Weights of a small GPT-style language model, trained from scratch on English Wikipedia: 34.7M parameters, learned positions.
Each number is 128 + 32 x the weight over its row's rms, rounded and kept within 0 to 255. Layers, rows and columns count from 0. Numbers have three digits each. The size before them is the row's rms in percent of the matrix's.

# layer 8 attention output (transposed), 384x384, rms 0.176, rows 116-127, columns 192-383
096:162116108132174171132123140173137137096143095151087121181141164086161151143177161153126099134136160166132181122105090111146146078120100084113131145154156117151079172135151043149137162081166116125165165144188126125063172186154134149118141150114124086211089107165128135121134127112109157165118149179168175135159136128151148204126158137099138088145197174158150130139155163110163111127077092085169104119093134182186137138094083066141125139144131105114143139107072136030132139069117125097135101120131110078112179099125201148208137137136111155121099133109127101094137174120075105123
095:157129127123125165027128092132124147114158136100176168146125132166120099138100144108219160142101078144142126112052136152196141163128108094126176118127182141113099127092108149120203119134113121125149159119108143107076155152148157182132086089136114208192130112127148119158101140081066117140178125132136157127150159196153076067147108142082120103163146107130073153166156094143182151152143141111142082135145135123137163115132132111150114161101155161148136103179113090155165179112155150124068062125130178102086065136151149163124172153092169133123091112147099140093095104105107162084
103:106126115174143146121128129093141122172101078143172155156161103102169116073126135103126141159112210129138140081131124188135163175105098121183127124150119093134131136125156119092168099121168149114101159083117153087149127165142165164110136091197135071109143152108120099109137164131113154162143078110143123093127119146117087171137167083115093145135084080093096090122142157092178139154117102110177122106062202086150127108073128128120170121144192172065157190058108104104143078096109082126190183142087141127141146113096106115114159181101092182151099112151086120157127157091140109135
097:194141148121143102141136090128064133166166092145135163110151150138129137147161149156119112158079095073197164106150144114113115070130151099110100124116171153126151088085174154147165119137119097120179127091161118121125150069123128153101137186157126170083150166163089147083125127122089149154116170098055091104146083139143130092123118106101129207125191145129099138155112157076130129139163171124097142113114152096180172140108150107101163102104136154118150165120141166188095146146147127166090153136187090151106125077149149104116133052109144126084119231109060099145171102100066113147
100:159152077137151121106133157114107140120079172085071108148070114132165109146118144105147153136175157128132145095119126105088164148097144128126165185143149142131175104124129108153130121130081150164102110162119131191147108148160142128098119137152116169144130121142070142096139069050102116097177110189198134123165062096143113124121069106130138081103130044100190136056093107128106155121155103152196195120098142031135104083121165120101140117127152086120154143073132119105093157112114141093092199105111154182162130128147107162153172128156160166071144163104080129091138047132147114121
094:097180111156133065127097160147152131123104083137161174149128154130005139105135130089148149087152122159101159108127135105170101159131140151108114152149133113102132111101138127182141113128121109144074157128172113157121103147132079110152166147131114068047176145075120084147190215126146132134121134179122090101130135140148120159106123168102178134167095162178123117078147063175119148115098116179155092123084147094160154090127104203080109144131119118127142095122105111108167154131164047162157174116125119125145135104170165131085094114126153121107187128149166058139105049083135173146
089:072105153087088058169144151143112151101149146174133106116148128164122132120144135148143172124115173063113110145127134138150123161112143178077109123098101108129075169130168113153075131090141138136126148146154106083143084063148144115116116133091114162091159137049117168156202121083126133131130135142153126104104124137072108124185099148089135121112185114190107124085097118088113145131200121132146139042093165118123076096194099096079144085131113090116131136105117135171151118139098149097159132170164191084113119119115086098151119089141185122123112089127127148140110133107168115116
094:122148107185113121086141093166147111206133092092165117117126100131185107121143076190127117115131137119166138159144224151117059133100150137133176085095166177101109136203144082087187106135130084154070108126130170164152115171122117123104166137149110149097111168197176156129128155100172101057078173042126111129079183121091169088124115133145188119147146109165067110136202120154143161109139143141134101145133090110138178159182151112154154183134122150134102178135099156196158148126139118128159155114132155129108109154199086094117094085109168202172124130091185174156172135193130068140
097:125149163086133096112121074170118089123109136145107144106161111107129176161056178123085199230089104104111135129145148125128131109088125108140139168158113136112093211143133158146142113164144182178041173168081182130121195123164134111109069167135116113149128147087163147100151160137120095112090146122086128119143115136074092110151156147197154163138145142115130070158149111107135084157130140114029125078164081142095129140162138066122125094167121148128105129186098082098129117128163160105137066120089147129160159151137120084138134124067092073161129158091122112162102121182169106123
100:155164101129115117112107148135097196111135130079140152144151177193183107159113134152142120156063096130130161038122155126096177198102124087089131167100148106164176099122166177119093135169105148083131096119160104109158131137119130168173116106115117113191101157093126122142117149120106183181186157174102168108145120196110087099140159127079125136098109164111120129077118100156123122171153143136195151157138103123178177076134129096097105108077095109113102106077126124145113167116167161116129133159099130138148151124194143131112066148164158139121120117156085132118094115054127130140
093:052142167093193101132116107144152139102116116113139163130118158162126114095067077115080112115125158114125069136172148153107180069154134155083078081122071160214172086177075152145090153079141088126086123137153134143134193125111146122125176137120126117105184114154159110119133119167128187154132119094097190115150126125094131085165146126197103112081062121057135125145157130110109154177140098127131148034183115059166173151146103136122146157123163057078115124127112161132138157126109169161152106168175149095121175168175117125090102083170180147119130132156126104163118126104113201137
098:165133119154160143126191078158144127115156162136126101120118148099131184090124099127073115164082120125142109103082124113123142116099102163182172087145162151113167132121131152174136172095081161135150169092145082107104074165104123068115122191103161140158138112120136134139097106136052165104116099097068122180121205157081117074150097174103119114131115097180153124136144096093145097109107192133138115120194115132104113140188113173105145142124062104155114068092097051116114109108114109144162153144128126148162172063103211086209200147145060122149179149136121171111156069137119162077
# layer 8 attention value, 384x384, rms 0.191, rows 117-127, columns 192-383
096:176117122105120090154147101092191078132116174117079078153095107136101086104120082160104150070126132175165177102164130088091127109109119084169110115196073168112147097169149125162144139169140162121141160127135153119153175121166131151116178125160152123123097145107161132132160077064110116217164096146142091124126143073143096127123110176131158098131146139121114203128126063141105088186113154111118138135103200106133144107157080124078163179130125090176155113070104136119152148092116127174101128080136155121165144152114077076081142102099111167140114112106173182163171149112138034176
103:087120126182101145172120174049175151100110105141096139098141121134125196116123117089150084165163133123112140138174181151062098137162114096126122116120115161109143165117089105098099103114131111135170111085073118169156139101089127121118080131205155084151190109161175101074164132119113114100157066127101112120087168114235167140107115143109168053118149147164107119145197133140180136184129120182147147105103101127134136104100167108115080133105141170129077081152116087125144118111130141133110091111096104177111140101118121105090137098150129095122077173063105064126151086102141039120
100:095159153108113117082138102082137141108170130106076089105112133067153161109143087129111071080074118086158120161139132088179151166116121176128103123133148127124122079172105073163108109163162210138102150141111164121167140080185146113120199098132089186115192120112140159131095156138145137144175105106144113122138102096077064119105076124150129136116106120094177142202121126091098129132129109187129135172120170137127115137164124123121162134152167075154078156094114110187116140134082154102136113179103132149191141130149146074117075177085066118153189136130130151179039086155079137083
102:054089138098116159133134181132131155094098102208127120048175138091140151177131085161170107116096114126096132112132128098172155132165127105110145080124073144205138148104095121115110119126114080119124179123131087079141148188091183056139099093177143123139117099129141119112114108130113101161152136096137158029188185194092155154107109129133092187129131155126118159130135088108165090099111091165133062168173136188100109153155127124135129115118160163122170156162165084156148135142143129134134117163181152139087155128127173091127132121114095124185088139144106065144124108133129085150
097:173178113163147113132133094083136138097116130056128156154147087144158155092139162115143126179157144102106136119142119138187108063140163187088113108138111108107151145119078128144105125123138060135121149172158172123175127153156094154133071134128169109118182136057148125193156065153169069098140157123133188161060063132051130129127141112115128105141152186192145120136134148083167123175150133161134132205138111126142140148106165104099074130124116105119152114142169122097139115091126172159149078149110155093111117162094155090126152152109134129162161146125076197134155154184117114144
087:078117117130090151070136131133143139148062126084117155141136171094123175135058092145115098192171098161128161155129054135114102124105128126127156103124145128109147171143085103105095138164169161116120145068137159111139096170105110098148190105138186101120111136147189148130118148132135171131106163119161137190127127125117158140074106144173163183025135132144170170135133118121090108121074125111087071127146078099147112136174142124176104100167122086107134162142112149081097068120171088175125065075119150036160103110110132151140111153137159104103136178158091140101150145132153085124
092:139153099163130094117149098098176136054128165161122152151102097105138083117104112088155144171152066142147033093075126177130168163095132071163080134193107183133123109074137103031131105119109123133175080132145107121092111133065122143106123146147093151172128163116141104129127145116111102146156080132092129117142179166120082126180182141146190104141075117113112068151139144062162176147199129135093172178134179180150062145071106048115121121082118154163146152127196124085104126169115113126099211099116149214134144101094084125083111143138119137096134159102106080122106127067063119146
097:119097080118120129137177164170120090115108088228137070125079111143130092103173168081182087087141180166135116142135164187120107166153161102143159079147147072092167103103130113178156145116133120083141119156159115128146104092150118160081136064131127141180143148118101112094126110096126177119131113134116201089132126108172145135133086140112141099181177109068161102169189161134121090118138098112130136150125160107107133066103102105144106123182118088176130069134118136111095088149106165096147120147090095121163150143084114118092139113187135094119143122117108200076092119073141159117
097:167082141124114172136108105140145133155170178127110110094147128094104149161172176133120078106114142137129130114168113155125083035118111076141135103116044072130115165134106118150096198100191154101146141077165132157169116164176101134121136125107126173128155121110156137152109126147102107144097075123128138165144163105180117098152100099075093105121094182127118105115104087093135111138139141138076177087168115103129174141149092102106136134158115103111088104154123077100131105138090136164118126150182117103162202118154093064154176160183115178123100100186110110154111127102137128126
099:177114219154113095100128171079134125096170144127090090114126132102116171123103092122145104115083095124143189055108133129081131145121129122078187167160215158102129119137152148166192130115104131112125206094141131088032169111163112105117153147096160137144056136118083194111110081117096116177058138122145120126164097156115137161122104089086112185131137169114108149135098091116105094075113138146129123115182174139124093097180141136103165045160095116133104166084107106150193139240114144118176104140135122113161111146138146091163184107117118098093189071106120188178058117181135095123
096:098116071127114158129083146168116104166147155118111105119076124159114216167194123163152155160146083143116096111127124205070117183124149130147120126091084118155147144109162154121168129098144159082100064183160112130120084076134144166089118128130124141129130190140093145125120126107124102152154155151122152096153113101125178103124152122196144116112152119118095067065157135175086135145106164081082154138119115114149156160104124099105071143196156121156148145122146189139080114092137171109186121176120132131125122125159077097135016177144213162188081172122135146168073115096126051093
# layer 8 attention query, 384x384, rms 0.18, rows 128-152, columns 192-383
109:119142120095103147080109146137145114109097151122123145096090091151116120151157121164155101143134158163177077103171097155134196159115170077072157114132140146163088146082108132132137161172151125091167175137145173151091177112154166144146130127108095130123115126120130147090172120079112147126112118127083164147165103147119133158058148187151208152138112162124105141120095140131131121185098094098129084115098107150177166109059155151106117141093166124147122115099074115168135069141125079135141144108098124122147073117168081131064053156161146080159116127159161187103144146036117165105
102:131208090154086101134097111153185136110101141056125139137064091150089132096132074143146098175128117050162128109110100161151127152151131081170070118110123179125106118137101028155147134123100178124157100109141100155106147178124147120112088148155092130091118121086115116092142191085166080066160066131171128137139144138142155096161211139147186136169126128150143109142123053152140089142111192095135099125121126164127158136163152141132117167067114140152129125135127124089099151176154134155164119126095142133127119105149139075091120142082101166101170144053121098114127180117146098114
101:078173115122176108196161125151184111128158127090138081157143120180075172129142121123136151115136130121118079143140147126097115120104123126139143117106120113105098125216110126124110086100132112135112108073191097099128129168099120096132210096165125128121061148115129140118123098151219100108137130122105104170101080115062168159190192130154148146129125149149133151094159096179150101112113119135100209173110110118127171117115105143098118072089120065078184126121196103124112189113139123151125109109088180133075103110147113093028131175129118180061132149057233044146133161140123154157
094:122097136148119071120124170101139154120136146097086124087167133167111126111113112165083131082183147114140179091172129191167144153108158107152097117118109143177121143073094127095147093110064182113141183140126117114104149127074120176142146094143120111117100148107164168129137118133130093179175096204168153071229123098105099148158079168153165088114160112173141054038119119135151166119162139108105131147100131190167115101149141156120144115118147173066117084114118110115124077174181165148135131127118176204133125109105114156143155126127144164076189105072042117119120149117135187046
093:151148128119155192101149078178093144173151130195135062164131098168152085117168130144114127177133120199098064111028144075102130142135064195158127169095144164143128136109136118197111029086116169062060075131108113159118133168156152096153120113110121150175129107104161108135124077169161157101151109148120173101118136127152115104114075088121093163147164110141079099172124116090174104077129163145165117143142150160121158116166181093109194167181145122142144124095128153086180074107126177074189140101133131074152136134087177174156188159113098162142133151117100142147123162111066102157
101:083101128108135161142096144165155084097112116111113091126148168111060179117098077123114176082160155144086182186150094124141148125137172061165091187181086091158163161119141145143104157152125129096159151154091121096126069104149116159086202179145113145148118118108127154146127140096166100073175109161159081113140105052125119077170183131122131105109151135117169108145143101132126117115166168147092117175144139109109146144123110163062104124143131116126107092178134157056098101117167094117090093120086193195100128133123092147083169123137159113134149147120113124110072127122132158120
098:153143172172135126140141158097109172104104142097112141104122156093155109119098146094129137172147137134033132095140142163097094119142124097123071171143089155119193206092163071144110190103157133127145119171182180116146133138145072161100105143156126072158162118125141109145131148063133166147170058114098172160141147155124115097092137123133098169143102121105075092157131105092118092135195150094144150160130131075088093182114148116108152129190126108118160112101142120060106161114155050135172105166119154122080107181171105157097196115048123111130127116139090104161124090121130116102
093:097164103129153099116180100106183134099159124186117119145084114120110082143126102224110108118101073167099092198121158097185080125095110142080148121109132185126154100098155190087161071082104139190117123169108140124110139142142154137171111187076113167113115113115131125119087101143150200119060144131108165117137124115148107107140152089147073156176148070108189118141172181165115092119103114100124230102102124157055128129111181092138159117117157200126142089107088141145164116092158174152174109143137153117108117117119158083139108169164098116125150151116118087158169129153152105112
095:134124127161092145165124075109186115124164110151170099172104128092119163164142138146175085135064072125135144108059168093152137208131100142122154130140136068170119120126117113099129136062105164188169094024113120077154111133169101160080175127138130099121206187171109113132149142147148096099089136095089089174110124122115134061173080123165150180123131133120154147122085157092142070156144110058163124182157144154131174208140101144173088116149103133134137146152124147148127139136136147147102109133150174177114161125087196119079116112093187121083108075098179050151159127130090153108
114:103099122157103121108141118121040071106159160109093152133115144119119161140090149140089114137125220222145135115204140132125111143100145050127145176122179101082122090123067180112171140066160107110130175068105138154139084177122119189133153092114154134092091155194158204090101109123144140191116165116081134119186106112126126095113107193100130071121118111130187116136149110109103141161153105164138108111137125101181109093062179106087115130143136127131076141154117094100127140094127162156070112187183180085165158135126137154149185136095133086133106136115133224101154112131146126061
094:104044141111156111123112146124111135099129155094130195116134099104105158114152094113061171140090086142109070194119148113153088049140125182106220056080152120144131086110117109113137107102133121092107115137159141178130160143161130098144112181115128139103132168130078096113066149136080145157125208107135140162086125066153123107178074114125117108180191156125109125133189098134131113124131131161073137089169141124120195129126125127154099133098171146133185123122119073139090149186176141182099125105176109169067159100164185127166140090172102094134149092098113095104170109084144139186
098:128149177158167107110175106094158134138048132111082189138097090131174128084151101124085136111150158111101121197118184153164097134127135127154116158133154128145101115153162162184123108129141099136149170104129181099142092115154104076122113195128143033149105165089184113126160106138121137160168208148149090118160153157171148091080121093088107077156149114156125140131161162241165136158118090127167111156114148194101117104165105134131104161103094146097143111150138142140106151140125143139145139108121054149150110184143158133106065121124142155120106092136112102131102137156123069173
094:135077128146103151147108180161165139146141154166109114182121141184155146146122159097129106108095132086134095116162105151105153093068171145166151206146075099124145122135077161149099149134154129107174095129173126101138130089141140131102138166121156088118148093063153129138086123150138124166126087150139096159117077119123137076163131085168085181099136126115121093129121130101097163128145136167072119125133131153085190091155100188159107090117051072150163092054164140116088141146192149125132158181168119137128133116175191109178140097133144123099137110106193145160140160132149182143
101:126148118082140172063156175131095132119183175094098112131124128115122102150132162149115123155112155209136114100109139052118109127119112174167138096056149138124131064157076117138126126149129112138148114138067099123134168127192124152129101094169134144098120093153103100115155144183106138149121162080108125129019175199114128101062026128106138087123177144152158143067174119115086127130096124106174109117189149149160173110163180148155067160075085125195158146128072058187118105129112112141141150112127086156142189135131081128162151147178130096124136109118166055124152089127137126137
117:142094139165075067129144163098113080129132155130096084201104121143082107098144099150110139130157103071096139138111087162155131207132146135151088142146126066141123135147176097132154109147100154166080172155130133139164164116091102131138178142151095036096156080092142143119152129102131109049128200143158109112164125128147097140157138119164071137183141106106176143107125137189115169088106121112144137127122210197092142142114113181142125148144144134089165111181207135133137073089134172067089130098120070162083089145183095138145080122121145192048141135108157145119113187124114122161
096:111147155139109125110150151108131170125079147171130178128108175110201099135079136152125162189086178127092131101125067071196102143148089203102165109188132130186175120159133139129156081181113132152105112150143202108124164157155172160121119099138109139171153091154090112121111152117090155101126103133083142106148049170107082130099118087075182089116161149130142140090095106133127146103100105113139130176159143147111171187103192110168144118162127100108144167167022115173137042148133118151151118119095062217126134133130188194149072148125082124150124148094119108152117117108075174131
088:137126164145165124118130162123170094124105154143142090153148121146101094105096103192134188089177190125123139153174127059188105098141078147135153121085067128140104080125140163136099103087176087123123160099144176124119134147123177167059112121115176078119141141176119182211115123107146137191065097120195166102084115115182133149139108116145117114104061106110180125137169131107104170115141115140168107127099177084194182088151104165123116131136206109146145076143201146106155157164152156144067107123154112151139129183146177107130172050094182116068172099143167106134140138084105094126
100:144105164106088184151155088117176125135089065131095121151132114117131113098154180160119082090154081113143100164183091096145143089124092148113144178160103102143115148112155118144127089145140138123178146108140104073110135162116108116098138144116096113132125157078138158156118121096095132121128133148125182112179151132119162143132095083141130119148157124142157108118175111108176098109084138101109151075137136229059086138141127162109143137122126092079105117119171146146170113148142113140180105128174106139140115204095113183148051095107155101066115146121062096132154116107181113142
092:167099081111143137145089100163160070162143112148131069104103093164155143127159122144121127179159112175143125186071085105123149169100110204128171189084113155096117135125094127133139077107119099091108050094152130143117145130045152140106163132154134143100135166145160094130064130145180109095156136029092120143097105142119230120074111069094158132140138127146194127147100143129136140118076137044134127114141053150112166155079158134161160112184096159100164128119162114153090147092164094159129189111091096086087124123124169101178216186099153113141173158101141168093116051117095181186
091:162133110132101139115079109136169130112152122096114084179135166140109098157098082158150165137122172127142156182117125137179162110103127147088123103122129077089100143196151107145089177139170149099094103107146128122116112113108103148173148153134084084161132110134057123103100084169136172150203085105074149151127190113132142075113101139152122161139120154147139080091085112135166085128121184150114095157100107130138176099137134044104088139212158178101157110113069076120160120122161186113117137186186135150129167072169117137090131139180168153126135099187135086082140143127069108141
115:084091140091145118067084132154124090131157098147125153186065072107096069114091177126143148112062130169160087136093148100145062109155069113096152119149157208136123121106111142125103138119169143123140150124118141149120122146125177145125107142125152127103163149130160150125177108163083200169128160082100157151120124125142091089137131132146149087128083114099172123131145112115132084131141100150068151119084137088129130122140139167126144128185146139136117119146125121159106140104125093117093168076139138104150175109097123111143079092177173063189087146115190138121178118111100195148
094:148093127125140094151073126152084209116106135174069146086168148156113114129136121111085088118115125192072166157182157154124109070152183142121133083151139045109111067137139116132055184168154104126103143138105146214165139047121142136098156090103140115122110047158085101105141129169106083130207142206180104114168084137089074148119100113090094112161115102189104125162133094087153073121134150121130115129085159095168156114194082108124167127118166110109122108196156180136153117090135133044120165201139081172098149129128109107172075144128118157108132085142119141150118102071113130101
100:113129115114082117164089127061079093174160106137093137130148189153110180145110103097147089113204057122177134171148168147182074113145115150129109144226109153159147108171162126182133111080122141098105107107131147148145221148153155145161106108133173088122177086155139117132153126157131146165101106094118141094133115102177126144152166159123098146144133155096134086087107148119114112131083103088085151103131128147121116155161106130096096157093111046151109175168176140107153156097124129092133213144153147195086084121114113135111107066075133168084174199081065121144142161113094135132
122:104126111149131095069165105129076084097163158156146137100140107126114106115154156128124119203101126151116134125099148115091163147123174151127111147141161131107123166149139150091171142180125102174089118148062069136167124192099083092144126073172095203113102124154117106132113170131120104080158102140109122109088166137086123097118087179110143100152105099140100127132127188139095177112143104138150096100168150139177126070150155095080110100086141176130169134073129113176172119142120104150165141094067203088198105092089115124163078171092106127138119104126111136136120100133099151123
102:108146150139120104144139174109114102132117107118165195093133131166120117210129110173142091175103137126144094123103147086180119155158082176117124118127099125123131076142127104146193124114129137050078090127106137157089166098109218121155136110137084168090185175129139117125117144119125110108145141061093107120122149122086174091128157117051255148054116125086091177107102141148134131124089133093169112153123111184078118088107112148133139133145156095104136143108137061162070124173106095139110138137133119123134122119132204095125110195091082184099110194136124107112174150094169141140
# layer 8 attention key, 384x384, rms 0.177, rows 128-152, columns 192-383
098:126122085059122153128123103137127177145140088171147194147152094151180099177113159154151107147091185112100147115116130105143052111205135096134067144113117149179118102176096176175134114142067125170131155129127122126098143122137142090148165178078127019078147147161148162115138179133093147125118103137113153112106159149099133107079185133135173186075167128122110135106103142131150107124108101136176170164154098142174109105113106147148160185076104106101128167129150090112137091174135104137016100106117142158106082143127097233111091123120122139174147138126148149087109144131083106112
098:132174176111057093162117119109123168138107113121215120124071186166084138188199119096158107109120092199149129127150110127119135163170067151111077107104102161096163114112145104098157126057107107093127121071146130140149152185156146140110119137169105187134150147156113081137130119165076111108164110148108192123104142123108142131138154142102181131123142093112182173060082128102094096163144128116095092134143135107132072179109142107112145151130125063119133120161100066154116165101147076110115141114136164149107130113153135129106180151102121072123159160106172121116133086117185139172
099:071129150163087115129084162147129154152156100068156136109085168124144166091123096083137161160133162092085136179172135125122146087134110137124116137094112127096110117085130088096164145145112089133193139068140102146140100144136108048139180141163085127133143152096131112110140095104120143108094136169107185142116118167146117057177117145115108124173108102136096096065112085116055125131105188119187141123138063139146104108116188175102093167128137174140093114071080115139122133148168148133100146098124132124119167071125152118187132131137117079167123134167107148159175112172144154134
092:165108119112138140138098174115164106115113100121132128132107074129095123145101170125165148120134059093151195093105097102144082119169133118130155168078142142125107155118145158083168087079153109136145150149157124141156103090133080159092114156190148156085179116063045144095136140113020129122151196131177133079112116077154097093153183113123108129192104129119168113136125157112118114113133093109042141146120131134130115138165095160080122144121131085070106191196104134144124097088088150150158155146129117177062147112171150131086136076080124143151157143102118097149120121168127178176
096:098174089112143170110152176116108151182078094102150141099149155098107167137149131097111159096089086105159118104154137159058200168113104093107122132077136115141137109130144140109111114127100095113137149155186129110122128070119111100104122166157155134060127147112108158131114117123175198135050138097132102154114148159129147156145075125093136098172176131135111164078130137154086108139159100091128102115127085113066108209129114167089158125117091083144106136178102121164089165082100097123106122112137102159126114171108146071133114086160118141152166088152194127194226094111145089115
090:093173048088153114128022149097121109148175122138114133132144144143144096155122193122157157181143150135163136109122213159163117065090137165113073130120108198145120044119143116087111158137082144203167140127099143171155121151105102195148090088213104145128138130170131067113155118148159131130105207134117082129099134136095184081143153154119142110096141113141128121159154151173106149080156109073101162111186118142185186125150168110113137125142127088107074138058160087081139096139115157034158151075119186155116128086106125069142176145158136116117027169147127139140136143135126180131
095:166135085160096139123116127165105085140121135099134160138057057177135093104104118123100127139132070176128131106091104122127113105182114120137104109170117152138154175144140178131100112095101094111126146112098115138139165063088157218205160120146156144094117199134115126208145099162127136088148169153123161145168161122126139148126159154125157105098146119086137169152175074182157118106113127171086159096151171114145111182128102122161083119107112146107075154067163163183167157139125109139139176131116185081154136124106103099153133158137140164113098135131120108154128127129136111077
093:105157126156102175095101155102202106140116092099117102144084093132111161100084104151139179149138123101097081161168119134133113129096140088075164121086084116095067153109150100084145111113120121178138125123146156131133115184110160082115147118100224132226131126114157124143106121094183092173145143142114128122119139117117163133097103112132059113079133126155088086105076099148156134118133125165153072085142150074133124099174188107137102116144138097089178124238118173108184138154091173140162164157121194158146124183149174067115150156157094175116108120193154075144160098131120084133
093:117181109131168079090099170130166109136092168105133103135104094158034147135082066144165153091182107160123113128092121083154170070147113129144130133100148168126130121119102170106141114100126184113176139098102110113147081105142117121109116125172148197137118145175135114157145145131086179117104151084176150128149203153125140104171160165083112127131191138171146141139123142141099165125089114148147098177126141086152137145092128169135145143157137120111143167164146149149073135120134168148087160134148120158150188109113122153126143132158191102083117167152164135152095164116158159144
101:080119142171126111103124113161109063087143142111069090140118133158129067148119128160066144112100179102158147092165093134185125126130117078125118168149125151138165178153105139117210118169125074119180115146115178122128167139074132124079121062146118093075177122175162137062096146147112169114135134067129126191105081101082168105132125160154067132117170137149144127141158164197129129100063106171169079160153103153090162113070146132131097097168068116088121152117164115136113073119126176158152129101126154080111096114097092141093173145111135140168156206083140104067130113072122179155
093:108092163127102103165084161104191136122115183184093129178099178110094159118134161092181116127197119082131145102137151182147143174121175172123150100122136130148063124100152213115142118158185118079164123121133160154138116129146177116111152058125081112186137137165185145118136117180146102174145190112092114102104100164141139094143124135134042143160095164128099143146183110149108092101104114134162148098102099123173161132139132140160128057136109160101163167128058136140147150164136192113195179145189068118130161133129108135092141106132094096113176106139075178132116134128147143127
102:144111158126208137159131107095118166171127147108157127094130152135201095075135123151128112109125162116050144183135159116132103089108080066167111140094087121168169088130160133104155091112212094109065116155114162087152173140139091163099110122127140149108107147153087087108134160102186153161129120124182156082114115154111132139108171154118117047126134093131119044106121107111166093145174131107098171097157110146118150089168176111126128060154137102114187038142052146088169118174169139133159173155160087146052127107113099121128115111143092124137094085139086165194144194096122141137
095:136108164142105098095075118161171143156102147155125084126144109135130114171142144124166138143139104077108078209122091143072158188141183094078127158104122102111138128171158117168108132109126135192099087235149171187114108108181105039110132129115105195107149150152153187185089121120156095118066118108073112182106127091111108138112139149171151111119046161084102167158158168148181118123145143112148084161109146141125168128121149169132151113134117162167145132131069106134059094147111102131082069150104169098109169121156114157074145117131111144144069141114203128128109111164110156101
088:123075153085177133085158066090130136152117109126145198144118074133096211139106067148085124108093143184132219166105105140142166143096133139214142067096126120079122136162137164105125122173140144087108123161114121133112085152187157104097171099123102084114139154176118113148076154150167097159108124123174130099164077075099140106139146146155104051094112115146152160165172103120093153115111143086106225062079114159135144136096099147136114141139093162120149142136096102149160129120147105113129104105096131104136139137173092128159183122114155149131138182102135172119162117158166134174
097:107134118094154107181121125084131101093087148095131099147187123110092114090117089152064121101146119126130207212148096152156129139139124129173079120134140166119157159104167150120120156086143204125091151126165113135069089172091145125138117154159124144118111086093123138125092199096117083142133151164151153088136114093142123107093140060124090153102157092129135111110165137131100110153171121076161158112186178096077097100152124139091069099115148184118174141118178126107078166084147125190126143157131079120086132104148194059109126112175131118107188104104096103070108163140139103144
098:117156090033171123174103155093153101188120155133123160124105138124139143197140181128123051129165166157167131129131096099151144146121106060168166132144145146090053093140081131134138131192134126070130103153154109139158079123121170123118148096162132140138115145049146131081082102063077135146170072147110096106144162130162149163138116157098156115090167158195083144126107123145094142129143160098089170149132123125154104150086128143146155132156142113134106075142136131121114065118063128167107120100117162084122126199093149121090080123173073124112124087137085122152152133203156141175
095:167055102108119154121090121150100095182124080108146121156144110112081119095133155147176096066152158109138146126070147138116181160115104095122153077131096103184151090171098077110142137170108105163188146117115121127163096169147171085135128079106160135133148115105048091103155119118171144146114082141130089093149086138173139107116143155226133146093120186166189148169141179087134109124132098149132135118153154119103167144111154141153133101181120127140143126117150137143121158144126157104136094091126069127162136104055152163148128082145133120157087114148121127114097173082065067182
098:108109169132092152078179093100144114147093125175110158109121165143140169097068108124114173083130179115091149136211117136165095135164048122109123142151153087166141080174096139123119110149184135178113164144163091113160134157128156037123046099141166134086104132121170159102148176163083147177138141128123125094094083122163086103132111122200155093132121076150197098084130132114122133110136095173154085156151145140168092139142106142180051181078141139124114113145123145136141142079100131089098091147153082184123125157124157137148125138077171112128143072103112143110119109128059109171
083:123162186172165177121133145105124130134154121102053103085229106060147123158136105142127114149119144163103152155130105105094162131143141136124126131130152135070121125167143089151136162167119154157139096108171103138113120126107096074054073099151119157201199156130146136177110134140141097151085190140188129075178154106133161073145124130094153053136073043254097084112117084142142066130091169088117105083158118084121135089110132190145180203088129144147126123067113121154108139155115107099158056152153116134157134076148153143210131113170105111157105169111138098128113149140099170081
095:088131094093082114075075157146136096169103197126113125107054104112133168135113133023205106095211148119161123080114162089147133095105160104154125111097088088172087097100152214118169149133088195124127167124088107101079137174100104115126161138179145114171096096114151191120168128098115199155072142142174085089140153188129109120196111157145140183075111132122140154118164098048115150154144108020111153125094129117188131190118111146141079150148118150159123089097101144140191166088174067179127186148121111133142109134184148158137130195104146110152110152107135083153069154142137110171
101:120155191053155129097128115176133116143138128092134157160101146161112100145153146113150132143152145107158131131090153161150127070086109138127120138112106132145158138120104159154130187106145153101089083124147101121070110108118155150117102107167121151156092118043184115124160110185110134152165135139111113068095104113091060128093124132126146088130132124148140126069125104103162108116167151133165100153125135099167088000130087063082147215124169180103164097117106165165108149112172133125176115142128163157127109113144156135088104174127112159074137132144147122098101204045062131164
096:154137096107121075135185118114116162141127119147135127152141138125078094172164046099131150166129118131182107109155138116117127114116142101198078156107119098100178110105157129142095184141179144158113142130171131065118069116063164119145162183143115118132141069153116113129118158154146145085131142126177131153173118094099080149133091171180110136130078153110082115097139126109160154151165150119120104165066147142110066141126148146109106094146109170133108082058200126098037091102096097161116106112152130092104194152119116097138144151158074123115135158130163090122153069209138156147
097:069143068077177112078165107147093103138147163122165110103051115137112120071105103138124110109172192093157138080088077121141092153088131098155135128076153156136203159160094095155111154112140133139189066166071125123127064144126154133115161150136065149141092072096177119135128119129105076125122149030135075095125141115061210110062097117119132159147099134151077128152163158146156172109126103151151094113115141153143096107185117104127146167104106120192058140185123138123113143130171186133121112111104167103114126186084146163155108095133036044171158091140145131111126208138158124130
102:172066181150138185114147088067174107106107164124139064135123136138078178128096111084097152158130132116111125142139101146128112105047128114155139148151121098135122190098162170123104151137165093093108151126084070117147153078140068115157144175111102072110157093121143175147109112113158117113145154195163145101070147102116119149120157097125101099134084153147128068120116123108123135122139123152119113099138070125125100124104117077125134137171139136130155134128134101085148115133093109141120127164201149087105056162161124172137137104108191079109135118124120218087084070168154140127
098:170142144162096158186118077119088109052067142070144091120146106125132134173131108114201138139072139145122137105141057140141228137193147140184155107123135149133146134104112114146136165057123183127163095094136154184112122107151134141160128242145130078084132114077118085103111123091059148118163163076110141084170129116085144081128096157087139088126165094098163092129103173123183091147183140107113022161162110143124074171113142149137160078140164097125117105151116121097096130177119131167111158114121062128129142082128100148070084138116126109107049176171113111118150146141114102073